Weights of a small GPT-style language model, trained from scratch on English Wikipedia.
Size: width 128, 4 heads of 32, MLP 512 GeGLU, vocabulary 8192, 6.56M parameters.
Architecture: RMSNorm before and after each block, tied embeddings, capped logits.
Training: a variant of SOAP for these matrices, 450M tokens, 3431 steps.
Each number is 128 + 24 x the weight over its row's rms, rounded and kept within 0 to 255. Layers, rows and columns count from 0. Numbers have three digits each. The size before them is the row's rms in percent of the matrix's.

# layer 7 MLP up, 512x128, rms 0.27, rows 337-373, columns 0-127
099:135116116109137176107138135110144174129115134082130124097139141079143142087103119127119081114090129118147095180156159131117148179076121182086132137141116141133126137127129097128107111102113099109162086133131122153132155081117133155140162111130157097153130129156135135086097104173137118150140115135112143158131141090102086136141081169125112144123115085132148151131153106110118124134147
089:106124104147162161108120126112164144093114158143143133157126123119155153124077142141120131166189143141145113142166158161174165110126129139150168125130123077100073111130100122127100157102115115133158134150105130145109126175094160133131134122102113176111135114129133143142113147173149113113125150149132113116129118158124161134095104151123114187155130146122110156079111123153105105076112
102:126108085094124116127144092139110130116123095124125122133131138132127125088072150124121104137110132133091093106102133137109108116136125109102166158132129115092149101132112143153102132133061144158138120117118132149127165127173160152137141158176111113157064136138122126153154140111094084124113085129160126098142097170116109123117109145130125137140133082136119149125188058160093140126131
099:121120145112170145130128102137108117091125149141164122103119100120177147115143068173122102132169133119173130106151108145152104129122092107132132097140164125101079111138152117159130117189096129138124106108143118138079110102105152133145121130128103140131149095091134118107104113107132206143098121103159123128156171122097152099097135143125156132119084087120104123152142112124153129116108
093:100144144135101125127143158107164119177099105133087120092149148131136119114109133136118063127153130165128097141126106082084074126079122099141124128192160107123159095105127122135112143108133134129171139149086121072142178100124166102114125138135161105121090130156148117133115119142135143105118092113122080110120146149146129155164110137137143143144115125155102114123161147114107157124144
109:114173109096173133133094137139155125143128177183134199164150129122107143115133151150107146114129125156091085157123146112105160118118102151163137135114136158129155136157090104110127085127101120141110128135133101184106111151149123124119094139122099152111164102123052140111099121119124134106113131119100118075127104139115134145152132125119093116140122120154149088089137119135159141100110
102:113109141121162133138156055108138143164193133095096174173128146156137133120134081121148121146134126131117152105166143105109093105153119143134136118133176154118097138147178099115131076138138135098102122184123149138103119147129133125168133129155080160123101161116128116152133103136145130124122119131122116099135114109101135154146123164104139137089131128095153124073125120159157099133145
092:103139110135147150118126102131124116164124122113151147078128090105172122140112113156159120143094114124101144147084184125135122165127133117136147140128135101096170101162143159134095180122122094143151085169139152098094131146157128141084140113169132173125104077136115129129127145102107110147091137102131111103101096089129125141155135131115125127158125126149137151121125110082186147097158
084:080125122163156109143148139121120115140115104111112120147104158076147105120174099131127120089162125138164149119152151140149141181114170131149119135135107148169117106137108131135146161134139125156139109123122118084131099122132140155132179180138187147099125139115108111105210108145125127091100113107104089102095124141136128135144120135173157115139146100131107129119094121155144149098095
101:136100161161167124154118129102130142099090139163179135118110107150141114164100099165125094118108146138122147097126134125123109163157104129113082133143120157102143130132099124147118112128110152118148152143129108150121137139140123139121122125130113175137164105130094132093148133133208149162095132130158147104168128139127147116132108082141141143117146125194144104199152107093100158162133
089:115079178166118147144077101173111129112135123092167093121136108116086123109127121130107137112121139120118143108085145182146101116102112121118062136143142123108137137117143107160072163099126122111107157111155139130136121153149155113112120129118104116125134060151146108160097075120132116106120125114112109104173118139132125147111098136171105145140154103122113149095178124142118111112120
096:118132109109118148151102148150127100138084107107160139104125099154117134159100133167139127114137127122120124121121096135145138102162181114145119118103145116141131124122114131136123147124097070130114156092159104101115058112125149123077117098116127164126157143120100131124122134113109132112113155103092102142149136145160132086116162137112125091136199103195122154171087107104138089140114
101:111107086130171157112139147073191125108125116141116105134109182121105202164116132136084109158144124142097072110120121165123136136106088077116132096114159136114093150121139115146131134107073148131172099112103145119119124126132095125143157138124134116116177109108135103135173132147127133117155114162105134159120112134111138150125134125108162134138117132121133127177141109132095153124108
112:115147160106161108088121123117153176149116127134156109098114159133160148192126152139095103174141123133142142137116178146120116144083142160131075159102088093144111139152130139138136120135123161160098114171126142130126120123115111144110111154110131131125159122144109096126118125174149158123140098115137109110147139092139140101130113114125110108194117141141079154150111153179134156081106
097:163179142130171147115107108162149095132160117118140101121130118130087126107128102157103108109115128132157129127137126168116156106134106095165100096142120122153112110151143154162149171091101145108122112130121135099147136156172135058150147106126115118173125089137111136085126116127120126115136079102141143167164159136149174157128136132130091136122113123075158073143154123125113115144142
111:111102117088130146179127098141172113155104130141136139146146133083104113120122115149093072161120114139185109105125139062139134092123121117100126105128121099131152145122089115125130130107121141177155144153117109181098128198075113107146146168139168119128141106153122148103123158129091127111143138116128127149155145148163134152113110135148148141126156124144114136086142112134112126083113
095:176110119155116102122118172136141115133118092152153120143175150087159134133121092125136147122070092096109136105097112126129135111153179153116149129134134145107131171113118116182134084150152115120121114172162104109137135138114124106118101141132144127109101121124109124121120115115124122141191126139121155118168095106149143140117142133144164120103093066157055132161100140144155143127140
110:152133137091107173110105113148094163137157099109118134104119108158149127127138121115116109120119135109142127101111123143089131123135103124148157180128157120133135123069120112093134057153121130106139202125154164171141131101063094145161090150124107137122105178158095141102100117113120131133109131120156123137167162109122119133152127112160137105132158121119109146106116100148089122146131
096:172161205121123116133128116175125147136134092114161128075115142106135145131112146137160130112162123127109108066150152159143166108108106134185137089155106162153147115115118134124126161150130127142112096093160121140127126159119168166123159158171110153117122147125110138124144113145073111151131117133138097116147132136137105123113142133105088120158151130143084128116111096128175114127164
092:108141130105142114100120156118130135137151088127124138150127081180128121155121142116141138133095189122105072123150123151129144121115156090078121103136099137141167116108116118146137092117153126101098118127123111152162148113144071107127133124132116136150066125126143163134097130103189158127099125174125147110132109140131141107158094133141075140138125158143111146119127065130085105103119
097:159109118123153171089112123114161102135115170146108116120139141139127110133113134092119108072123110183146112113120138160132098121129182156078165128116127162097124132107130092119084158143094112139124154083114140149159071101131094116098082104100127155123096125132098121114116174126109143098131120122113105109124110107096154117135127112149158170109121153163118130172164123110136114115148
107:136162053094156135123125151140148165119148175116126099136102108140110143093180116141123151143088112152120118109129174145109158096098152142156165133124161128152109136094127084105100138137129109142159133148144112166118120106108116130129132145086134137135105100120104116100154106125127157132104124177111135104049158131135157110124133108136152094112139106101152144144140100113113166095146
104:139121150182128135125136119137190147119144141126111127116095174169071094152164140122126140152151150168119137123106114118134072165155138139098126095133103110105138160141089127145105138124096136151185114118137150132143154158107132134138161093092131123139159158153134102133133168143154099101135129133147112144086118138170136154114100101173131105159145184125119081124134135112121138121119
111:137086137152145153135130154132134102129097119164112128162196151190139131129115124132101095085109151174139149138096085149115105166133167138117117102175118150126093093133131153174128151125100117169132139100119114132150125105140155112121102128135097136058111098156134110119122121116124139104130133124083134142152131151105124167156128136132141098126154126170123131177149116113098160149146
105:086146151132119081082082133113145107105089125150128101124106133088148129129105148168123164162059134121115125084156101116126103099122135106121149146066132114119115094147150116127117133095123108093117175108132114119107133102126091120123129163126135148144083134128134164136128137127128146117103137141152146147104146143130151182129157148134109184109112091117098124175113126145159139150088
099:169123137145130157187120110135089165129157137110135144148172106149132113134127117098148103150144169125138154114133121126146159139125124141126127093188153137159117119169126133118141172139119097129127169148151143105149138140148093140136092164152126143150122127115124090111092134127128119132154120128144134136153134158124098151081135127131189089121135149182155115049135152165125091161129
099:130153160144096133111104153135125127141153160134106129120157124141122145112089154140117104115189127161151121156095120140111123135120134105099134129164127123109112118102111115122131116102134168126119111100146113129096106072171047166091134134171116097135112157118099086140127116153116156130132113098096144115131118126133103113133148171120096122104182120108131142120116122131213171127123
100:131135129129130119110146105128116123178137125134105121082134165129084131082118104119135125173081094126126126087113123100146138165125160157164126095127148121061140133116123111140154132159141103128125143098070090128151109158155172113155186162119126112131116122160099120122138150132167136164125120086142148112116102133105143125131122110120110180095114121105107126112142122163177085109122
086:168082132154122132097130078160133145144132109143152118140134115107112129117158124113106121119112120178109113165128144108137169092111152119123133118106151118117115104172135120127112103122159160094104153124144111112128159136131099146116125150135196163155154094109113144092077148156098088138138149145125115200145114108176111106156132137175174131135103101124135142138131156134166136137158
107:094113109132152141071119143145101154139119134135093184115127117121125115114128109125132121123160123122139144112090115148133138145187142138128120128086161130104159186098112142092148127166129158128137153089127108175176150132055085133152165115154145139113141166115123131078132172144128104120116110134121149119136139105144091127103150136143151102101124100123153159162143133127077111107133
099:130137071136098143111143137140148134091145100121099206125131146155099131117108131119154110132096120142098168079127146126135145131137093126148182142127106140143128123110139129140151172144116127105153101178091126096117141112152128099085117164132138158119168112105121159129159091158140122121080107117099111118148124125099162141123129126088168133146091156175159106130111123103154151131160
093:145098134143120123113160100122111113128131136171095118126128164099140123120120128162072158153135151108128143150115163110102137167136135104132132104101111098124138088146127132125110133154063125111122149146111136104115086135089136138162139149112101110135118131090126146139097148155112127158172138127157170154147102120099155169121144086100170149204179151117089140119111128134146107108092
085:065110142101109141143129155171127121136108093095106140167106149146134121121097134139117123120113139117145119113082142171062117138100122137135148098145129131114116115136093124163141120117122124089134126074142120103200096138078113101104130134109140111121089125157126174152120080158135138133118137130078140113126163117084112157151147149154122126139112141136124103067112103116135143105138
094:141116107130154127135153092188109151130125147111091102118100178136191150139123119119122113149145128104130145123061106160122169099110101130147139092145145148136120096138127138090138098130109152119114140124080096098143101130116129105147106107144144100141143115114148113131140118160120157123129153142149133100129128158083118162186141181138130098159155147121166159179122121136126142087104
101:166121129098151102140099089170096121091153160107156123149112135109114127132131158122116150117124130144089107091120150102112152100119120145127145148103099126180148070132140130146121083080141098129122112151099095132143122147147150151088150142133108103139130106145169132146143145144124116137104107085132132132070096164151130153146127125123145211125145110082111089109146098108118137130115
100:127160121102131073094119087096187136109121157113114102099150137130115165118117121153133132156109165151122108095126147144121077105151086106122146142170075124203178102144140142136125135099122107124132117153150150116077107100130126134116150119120163145162141139129119128107145078090154137140125155146139129130170131147130148169119134148076141124138133114128130136146130118118145132073128
109:130132113133114134130102128115162109078171139136115163139157178125127116083142127155146093155133144145091134148098109165155136146092113128089175151146194103125114128118131107143159110128139097098130104113122133108143128123160126117095108104169126111102129153110122164137169132114124091135141113112156095137131135145099149136116131105075134126179133143092097101083154126161163130088089
# layer 7 MLP down (transposed), 512x128, rms 0.221, rows 337-372, columns 0-127
093:097134138120133121150129110129107147118129186150089132103121129138128154154140106107125118176094109119145162133100130152126073123158144083151128139102139154105120126109156128135120108117118125080122137185141137115105095153115134127106125106159107060117148112113095147162140117082147136123114153118158084112118117168082172090143118121148187137172131139110147136133124086148128098133098
095:120142139141092095146113110164139098161164098134124108141120135117104118111175147117122133107029150129123150116111123071102112131101136115108077125117145157130183131125162159129162119121107146135110158112127150116136109142161123157104164119145133108145170104154139096109153148102103123117150099135147143168139162128101155111155156160103138143130094167111141101158143127122130120150163
105:116083163103131117178126172157119149155120181094147139116155147114127115121147131170124107116120135136136133108148139121111122101133166117121085129080137115149114102156125129152149145159155113120133130116143091109119095124090163107139129145133122174125169144123140158116163133098104164167110144113090076111128165174137175175154149127097097086129128117105126100104107141091144142125118
090:121085123144115161122132149129153141158130116096112078096106165133107105093125158150157123142106122108121130154098120104140104101116158116152118146099099107183110163151104160110134154156149085091111143114105149109139096147103149127113128141096156107145147182158119175152123100168135083109130126136104115133118147143131141126150164092150104136139105197135110131113098101135108174129124
094:148097098113118128133145100126097119053135157097151122137124112139123107127130157127141154170101157106150145125109137153168143132176136158126156145076106102116078132144138141139132097183121115136119119129154137162126099156162113168149121096113134152169155114095114120110137164117112127130117191122136144128150115114116155083107145114118120112111159171089136117119111118198143132126127
113:121091091136077105110130128143134108146114127098142110134114126151124120162129096154096138108093135129137132117148117138107096132112094104112117104157119084138114141160155111110145086165124099119190162115128117104130155150146122153090150139111157155138120113117101160094109109091130174144134083099163094163137152115074142096112145095108119127143160147083112158115095145151154145115168
103:166128092135125110121152163112132137114131114123093106116135085075109112112098127175099138131139139103142143144073116133137135144102138147134140121159079099136115085162145153135155149108114151142131167090121124093177128114169102120124126155138120154142160129122139181127112183115137102150112085107114121142120130090120113146116123143126106120163135151160126145192129118133082096083156
092:167124154116141088152103166130123140096140125129107103181143141126082152125147128109090117146125138125139092118154081137149112129128148161131141088120123158143083143119105118146135091126112123105113181098097107156142108099094135141163130115081121136147147169081145110153115119143153134097164153142174113153130159169111137138121100126141097123103125090122112113105115134131060091151116
087:119151145127111129109136108108134148138132138111146177105163086183106136156102147085114116172077104110149158151123138106112169122113113145114120138114165120124102135078147132086097117109125157128128122143107163167090139177136104123125101133137086147160105093101157131176093161145121124176137128148166135162112112137114132143133140118124125126164119138124133087143169135110103095164154
106:107161082084073127135086108106113148136128151125121141127147110119092133129118138095136151119118131102168147134098147141153083144126080144108217106141129126114102095116145122099144102137160125116106108128115132141108147171117115143136108150091153158159096142117128115152138095078116139120127085120131083132131165115092122134143111100094125148156116147066120139128119108173130122123124
090:141153115120144132115104087079130094160152126148106149123166144125138105146112093104158127137153149131152103105132083120140099138134133166152179130111157141141167133142129164112184124133118146088093143141075070118150109084128083143113108170115113116126103152110089182116152149139133145098143161086135144130093117118113125138120142112090156118120116123079118114143123138105132151121108
092:112120171115116111093165123112137154132143127131102144208158133101111113118157109104094150123135112120111164143149136115113158138106120154094117108164129146054119114115148100136133104145123153142166074148094136150147156164193112108126116158123145113137134121154146101131106125169110132145132092130145122122132152098094113103125115119135156149147096160070115137104144137139144169155143
095:156135155138093094141125099175071118142109164131130129095163094116126073086153101122149139145124135134130167139119141102133135132155174156113083157152119110155162134177113164107158107159165126127128148116145093126184111123117182163119108123124116106120101144167148133130107133138122128175122148098131152130144144125142118134132136123149093101109117085149130120106157141089170130141152
117:134142154141113133114129117141124089137121130144130121135061168113136072093126141136081129111153132080124148102154120131176105107134130174095149111168142115138147098086115119127105116161102147123100102090123112128108121179159131099160105093140144135130108074082158120129150134111152116104133145122155134153148129104152126143118143136152080076138152130129079108136118159118135173143126
104:141125108154163129102152153143161107098139097130134179134113133127110141116120150082119123083194131120129138115110128098146139112127116133111103125126152120095142122146140130088118110096150119170105091185105093145091130098070091132201102115137143133109116142167130135097164161174100117138135135120124123107127096168173131116142125109104124128104150109160130107109146170132124111128132
101:134153137135145139110119127129131116148117147109179171152147129160147145133140151084129159136141128125128144160168108100127175150073114166137075097087143149152114128128086146119121132102126138073134107145134148130127160121137137148108097146110116131129099110083109114199128121178116115120122156139113107135078119184150127136143169154110102125138128120157125111112137176092132155150107
088:131169121093154155169147100110141108129149143113161132121110104123142123138142180138138133174130135136151117138104135146092168126165106126177118082134156143100175086134098084149157184125155139190120117129120130136100160133109123111114144145140133118130151133152148144133108163148129121137075162100131119133153139118137118124139109114091092104134117156141165109139168106088121131190135
110:103159097152130089163155157135130117134107161159120104113129128153122130124132106137129127134156163105104137166067116150172150139170131115105120157123151129089147160139080129140133151151117108129113166109083112119159127116197107109134142107155116084131125172145168096107146119138127144132082146115129094091142120131110128127097120135105146129147069138152186132125122087119119135102126
099:075140084170116146130075144095132092117112149094133156169087093135128131122121099136085143117122128136140105127124127132138138130151140116128160171136142140123144132142131111106139093138119150136158125158122113128113155129134092106136136112093160121166160137119169108138092134110158095098133156118096157175110066116119103131182100106107135139132070136098124131127183115095103099109110
084:134103130156070122134141117144112169132093156118117124113112171092094119119132113125102122131166081099084160104115135103135112146129121162137167175146154096136121111133134116089130164163107114124126165139127136118152079143105161127119110099097118115097164152125130063132142085145077107129140115087138127156128114131110111121104143104122171110142100107108101116116138103132171169130150
085:102097108133103102171160131146126115130098104106133142138098104105134142111128153156104164182106156115136142155124098092127153144086125133173089133163129132116139126134131136153157109112140128106128124123132126109109135147132174148145177113153164131141128147142118172142067107089176116099105136131145157174157123130166146170143105134116169109141123107105174117077088134127114153122108
099:123121155135163122103117128118102122148154179153101110102134126146149149150124133158095133090111108116150151153128128131136091130111143121117132139181100152159135124130101121093182117129142099144091174107074085141115176110104119145115159107151102145144136130158140108139117143159099155122139160093144149166134176168152140128161156080105126139172126111099103114135091141150123140144086
074:087126107091097133109128167116093094148093110142139149165158072093188173137105103116126095119136106098122106124149147120136141109130107112154122168125136139150122108103138135124134096125149112113106169144109118127122104085138131142126100163144115150089118139099123148119134081121097149147142132138106119094166125152083129115129136138092134124096111081128152174175135117113116185159111
117:111135184133153124131166152153101093152133126112130129091110141120176126156135128152140153135109138111185184131146086132131106121137151133134090128154119133135133170154130125083129117158144101123146143134113139136150127083110091181132155101117147132129135174100159140129134125128143142171092117170136130191118145169162160109146126127156105097094077109111125123148111126101131159106121
103:121119140147159141131144088105151162118103144111124157180138144103139115128139119119104131143151077131115096150097125124169105135114102127129138155139134143129100125147111146129108129096113135108106099154100108181116149173152087153104115135146178155125124114124111072092133186159125059150116075125144129106137159132131108116157131136164128099110129085123126153109188134127109103123117
109:123142175098136088104118129114137079126112121147128098106106128130114144128127118164093135103147106122163162186139120093092128136140129099148138187134108108130115143131142094162149125111112132175135124157157149138095129133129143149166119118125134137117127137134115177107182120142132129113115141127147142150087101076161150141190152097108110127135081167093172091141110153108111106111130
109:129136093115154124146164107137148117137094160111106147159117109142153110112122118150107155104107098084105136133143137124144194133119117165142102146109148116156140110166139148133112146100113138113131106128117154139146145161082160131136140126113085111095119132118137102170162143117100086147152146136142133088126097155150123188131134112147150120202110154126139162138156117083084114172157
107:149130194132110106117141100117112107116130110120174144143157120128141135164161141128119158139143129120134111139119105153136129114125106135099153132143131140176105129127155150138094149092130148161148119158157124164099177122113048142170099103123150117123111132075096116152118117144119126113143127108087153167140173130135162126158148156085130115138099133140172087136115177093112157107140
085:116183101105149095165138163121105103122148137134126148130158151189168117137134114130130127155139141077173134124138091147115096152140132137132118166140128148156140168100094128131133106122138095155140101124107149113122091077129123110139136153119117097108115157144130118164160112123151147129121128123145111073107119158057139135105110143103076107129143131181115120101129095132085122147156
098:118137144115148130187118103159141105113140155114089092104096105152152184159119108120168095131084170135147107135145154107119121113129168105143124098131105141155108162140166113105159151132160107138141103090158152103136142102153147166070120138111121112105138115133131169161145127091132153094132134139164141107119162133109123139105112142098117124124100110128123124126142111108163201111106
105:131111165137119101122117140122124127090099147139114111137092108128146144139122101164110197157156090150120118133106138139160095104111134106150096126139080118092115094149123156139119090135084115151139113125139124117073146162148126130095112092142095095157099163122093123142106172142126136114143122143085108107117105145140105109102143118162159158094119099099139115107181123120093100174142
086:154177113119105134181097126148100128111122096130139148141129094188150159146102164094133118132128133142136110098136078126138142095124124124120120145126180119134083161145120161101159152137174125125163113131144142145141155124147119123125091100092141099119145139127131145131166121072146141114084121145084125099134164130147096109139128138159122086097084095138160120137142144136122154148182
082:169128108176152129122143130095102137098117166132123132119147090132128109129147111154146144143177119144094166135170126108170140112162123103148102136160107158125117144133168154099139125150109135165122166166124131122056172099163130159130119121148159158149159102103144075111108152105116127145123111132159119175137118132180162103152109086121128119120152107105159147141142144141123144143117
094:116147103159103105158091137106122102121110134143128102132155128145085108092146108132174146098116111138149091127176140138137101115122131148131113135105090105143129143131110155145124170119161133141170110133168159161119138125140139162130125181092121136143132164134133146103137139081129080133094119135077104129147144106171146145142126066110112173121094135116158139139101100092158166092115
101:140164144115100146113103178098172143174118117150095185130130131143115136140138146086186124152122135110159118151151127156093134126117141118140084132116164114094117141092111156154114104133111159130111101127121163124111135107101080107153125086119145124145139136117102148139112099139127133124104138179136155121174124122145161104082131099145117068153132151160157150110153146125104093143156
107:150084145125150125125121082128078142162137135148153131124111166132147137114108099186153139121133101114120120174103106105152201125138137183112136096130127106077114141151122133118107101122148139144125144130133154128161155142183134154133091122134100116123104106143137134120147148156121125140086103077146173123125113100166120095131160114132156107102115097163143104089109116104141113153100
# layer 7 MLP gate, 512x128, rms 0.258, rows 338-373, columns 0-127
093:127097130140097118077143118112096126133112095113129148134124146138144168128128146106113057103159156124153143146160145093095165137133201128116150087136150164097123117124124145097137144125149137159169105124110104097133122115120101139155149153126148155120133136128115131150149135130138146116102108146099091116155136144121153099110101161112103096127079104109093178150133191126100163149123
101:104123201111158156156160137165106130120122135136122156116118134124085157126111115155147120120094102162130111146145153184117118131151128152134088095114134134125130153113141144122113130174150173138139146124134063155109090111127132177131093141139096147163166124130163142122163131115150154151074133108111090112112106127102138147152143125109134098118083143064118134109125127110098146128122
105:101119095128093158127106171118128140135143111075103127124118129119123137132168161126137127137106125133128101150103131126155128113127091121142093155078151162185119174143110141143130113098135106077115143121157142166118120121079126122117139133129128075130167144165134160156128141150109090136139141141099057148139104154153133130152174142171112130174140137163124098095111118139116094155113
098:117145124106125185083150075102135169125138115156099113112151116137139089113118150083110120104117110166160128127115096116128133156131152185127124140130136086101088138125148173100161136160140124093139135121118102120159151104123117113156125178148136100080111135092111126168132146146110148156138109076145102133123099141162101135128133100162134119116147164127097121164124178146136127157119
103:118136100141123117125159077131106137078129149122081141132124159117158141116115145124105160168142106151135170121158103131099103143092212089109149103139147112119123135158141103124145079165133135108150131126107126141049133093149114148140114118132132098100102130156119154109123123127133145120103154125111079131106105103127109155126096102150135126123124159143127161129131166090094100129092
102:136133150100133163117087163126118133149130123132166115146110108131117147112159114071137129091108135141137130154153140106122121128164108075118125135141129157132142195151150080106121105099184122109155109159137135153124132109107133160107098100123159141182122096138150163111080095141096154119150190153086117124120125145133141084152113153116126128156158136111134106125150147091150114150119
096:162135119083155118168144079158109113092144126118154123145135123126149143126108195135157160111149094124122153128149107160114124127183162149124160127136166119126144134129141157123135150114102143092115098103145133094117183059123145122121132162097135179102131134108147092091108140146117149103163121093110111134096110139159091124141126155154157113103130151137147102138087131140121146137155
085:144099120120119120127106125155139074107145123112141123142112153078183149139130115133174147125138121128127119151133127124118069142168117085165107167123119133109181125149128099171138142132078094073122144134129145126125132092096159154151123136137145110079170142143110138119131154127133139103118184086113135115156155110119119155097115074114127123092097123142151146101103129126148109163111
101:089159103109122162143096135123128161136161118109122098154125110163126132116106118182139133144122124127140154168148104135136121106145123145107124145166117163103099133125125122097128140118138096137135105079127136131172143127075154175121124147116137148158130192097147092129126140138092139150142136141119072121150149145161157179155093116179140143146163137120140105105136153146168080169138
101:130097123127102116139141121126142103120105110143142122148070103112182131123151092146114141080132123114077134159117143099124115112134060125128106161137111104135120102134147107107086135132115076141172117134183196181096142168121131151094134133129117158112182121161144097159135117111149106131144123170122126123122117144142123139145122098117153147150127117143125132141121148159182125146110
097:151145116132128046135135125116117096119121141195169134093133142155163180088127158118171119145119133109088128109117130156152087133115109134130138163097186109111153079105137131167152112123141152112107136122158128118100090135124112087138148132167111144077171130140121113146121141141141142128141129136159155128099114176173131144139132130145121100130166104129145104124144135144118141114109
099:106119127134153138130133113118164100090137085084110175140076137110100154161133096091170180125114125144097116082121103118133162104093108093135117115131167095097139087100122110168113122125134100162154117158135129117139127153140127139167145127154154131103139115119127128139119149150140097101134062131102102111108127124155136154130141076123080147099081135108110135134131136113101136138096
104:081126092162121136090163138103113170096102150119117153080171117153141113149137138128117142122128152160141149156149154144086147134131158147120122133128098109147085080145123156101092098109113126149102157140146109136095164141133129134171154125131134123099138164155107155164159173170111174145117141108141164114148131136138133140104125095097164120108143132187136116115156128139098092148135
102:143130169163143132153172153118074168160143158146118112123166146150153125116149155141155098171091142106151174125119127136120109135153119141197120154126121139148144121072139144166135116117118130120127122115162181146122090128128081167135136118144085116120150138113113114168136142118126108107102125162134122126132152115139084133120152099146141122119148129115123140122099069168109123189140
101:130153114125124130129120109131096150142120142126143150143131113135099173107116162087160170106123124105097130178150115148135152151109139154142086113107156158158121099122146165126103125135162140092101127139112136107205157097141154137097077106112089094111153186098108134133115110142141116106120122154127089144082124106119090096147167122087113099134136095108141130131131134133161115155151
102:119088166176149132089125168168133114134140174139087113131161136150123107133105099112134121124119118148144137111136130148188125142128163109071173155130115131134077175145118156105099100133132146059126145135155128123122107110113138143150126118156146163108084119102129108128139115110125103104167122137132101128091117123114144155138103132156161109155130127095120113149120186130158090102103
110:173119127105129158125158147113087154116135128084092156167119147136145170131144159140141114097106107103106161130175157133107131175139094106159132123119123123135133142122156146126173151121117132125124129122145127182111121136110134113159128150116087119147157104112143133171140109111115143090115139137104127120162098146122073126178155137176117063107097167143108121116095136156121178142127
104:133168146097117107140113081175096145131129123173142095083156161148136136127121140102120083127103110158146187110134104088119155129095096122106129112112119135133064102138139143156099104143168103106103138113135120089101143114132151108108085119120126146106089108113095107120142103127103145155120082139157118108152174165130136118119135126124122123110164151111149096130095150135148136087156
101:116103152125090104143163113113122106088076136125151128135130172097087136156097128148120141147119121124111151113127126142119155181116108096104147120134153116123063147127108166121118147144089095132152156094083098174137104112140112140107114099097108130085172133132122099149147139152102135128129097112138180173078126179120114117110113125139131124119156103105155104136093119132165128115120
098:150169122122126189102073111129150152157136166137142120111159126108165119150166121077127143099133070107176108111139122138140161114166159113083180136103092121130129153143168109114068176093111132132097148115128128128128115141112123107157113122136131141173114101117121132155130128149138131133132151116084104101109128113105178120111142125158135122129092137119115113135160135117098121126164
083:137131186158142109114145110128094088128130116143131088098117119121169135164103141132150127113116150132123145161102155158161084157118129105097117095134096166116141112160139133140156111146138116140107143108073110139125164114110146134128130139172089119148114153171128090171103172162126150169144139083150138164142128156144114107164096119096135138144122131130130124159105124143069130173111
095:181102170123154136127111104154099114116129167118126104095103173123116076143161125142132147121169125122120164128104110122149099141112143123130142159097151116133161168150089107120161157108085138122154097126142130099124163164102152118159150139138156110119113117162112091149113134150139154113121137073175120135147126115178109135139130121200127139106117143136098101096131150134150088104134
095:143147123153141086141124127100124128120103139118122093129122120136137108124145155133151131147089138137058133158115156140184122127146099137131158171109098089164158156082120104182157116129096134117118131119132145102114120088164130139106129133092145193137159154130107140137133114097115077118116141128120115144101127136157123145122125099066095112098120111110098114141092132109181127170115
099:125115131120150114143154136105135164142117133110083162163135182148140191116146138072109147122178135125144134142129131139112110160084148091112134119143123138141105119124136127116100135108121126129131126142101106204135134154177128143147113144140161108139144155148143094112163186135134067117132073130142115126126145104083118112088124118142170086139125130121122172092146118134126136107134
102:147175141180084110110139118129114096177110136156144146153177093140102105112110115175125091120105140098144146160116090146109133153104142139079145093128115073140109123120138127144124138160114126168103130089135135145138135111101121122055073152109124121121129136144108086164151129107122134090123140073168168119122115166111115142137135118124126133115137141129129131146157126132093145106135
106:174150127114132158129133137124152151116136157129144074098139185117133140153153106121143068131132159162133114148174122153149085167127107132114100095143131136095114081089127131109125143152090135127136129109139125123157113139101140146142132132081148161077158143117115143093097126133102136135170145100133096182179108103112152104165125131117113098116112109141103093139104090134161125137121
104:105145088110120171146128118163139135167173147110084099141115131137118116115107113091118140099129119079113152101151158097097168121158159099107094108110119152073118129173110119121140082180151143081123109100109137098162112120103139125132141151107118175163115078142156109131124122135129121166131142117133093120133114133130103137138120138147154131118133136155079131149173168133121095143145
093:158134127145127128103171123103164144055118133137130135131113107076146167153117146145171144120148135113068111107126146136084143136120120136121115114119072129103090097120101175154155164146117132130118162118138138154126174146110147153193152127123113131095127145138103122132110163162094100143147099177129130140120109144144167147131115138112130151116130163095141111149159160094143150139136
101:096122139053163077117138151134105182129129139145142138127077075157139132141162152112120119178151119113151147109134144131156117139146146117142108119121150129176171141101153127118153138130108140150110114140134110121133165135127106164108147152093132084112164116113138196130168080141095149157119149157120144130122129142142101100118157124068106121146131116113136116110126122122149119169120
097:109127108160146117122092183123125103123092154118135126151112129132138113135130132132121153072099133133127119136148125093111137121149102110117128169124124162172143115155115143114108068151122102100140135115122145142142135123106149159188084155116141178105123130091139126098142064134127103094115085159132169138164151094107149124138135127089094106131166177162125110114147092128103151124109
104:106088149151158136089137125111139124133105160148087098130158131069130104093119126145075135133130117102134137118110171153098147159142122126113153113091098126100138119120112084143136124110084189095131132123129107088129119143151170135135164101141102152117094141117119125098085153169122115125150076098144125136088132109080142133137157118092103151150126119133076144144129119110132146095114
086:132138158116111100094119151115123127176121115168125130145153140110135163152126178119140103086109161133114123110151144133139164087104161130110166090106114117154148121144139131125119155118132123091100129150072156144156128171144085130099114142166140076109125118111117129189114113140123129132139103095131140141123100177115137133158122117116096058148076099126121173121142146122107111150114
094:145082119100184138132130111189150131145125118095099126151112125131124145102090126137082148125146138133132167121097158129056077097130094141114105118164133142175142134136111099101166107106130076123147128111123138137111091135112104128124135098118159099135183136147114135149127120123123145139143117127176093124104138138124141136107175129089131173167117132130098131088145123142109141094109
102:136127143136169064128166107145109100130118118116156124131152145092129103108090099112147124105116110152137147108164116113147115104119187151116144134083106135125122119125150083137119148088127131083101171078128110120160167155129145106127138130168158118130118096115144106108123155157098140092120085151164104117115129193085117098173158146115141147129139125109135113121160145119112128105102
101:181089138140139147130153067100109132152149165155154099115147149131174147090073113181107114130121106119126119169095132124146161114110109162104130102119092086094125097140125138103090106113151085143164123148124172137113163152134128168152124118153095147135097096110119109112149138147108128110106103062150143131130143107119121142143134133124116124121122109129127121090122138082159122138110
103:136139101136103117109136158114114129126088150119079177134156121164124135156137157155119106161125084149114130164093144103155168129132155123110132129150137117098149146105079130069099087121137111119149095137127127098174142169121151082118121093153127124130138112120100084146120099147139139128123126095085152175107122134108162166128107103141143148122134078146113134111152142071119160121134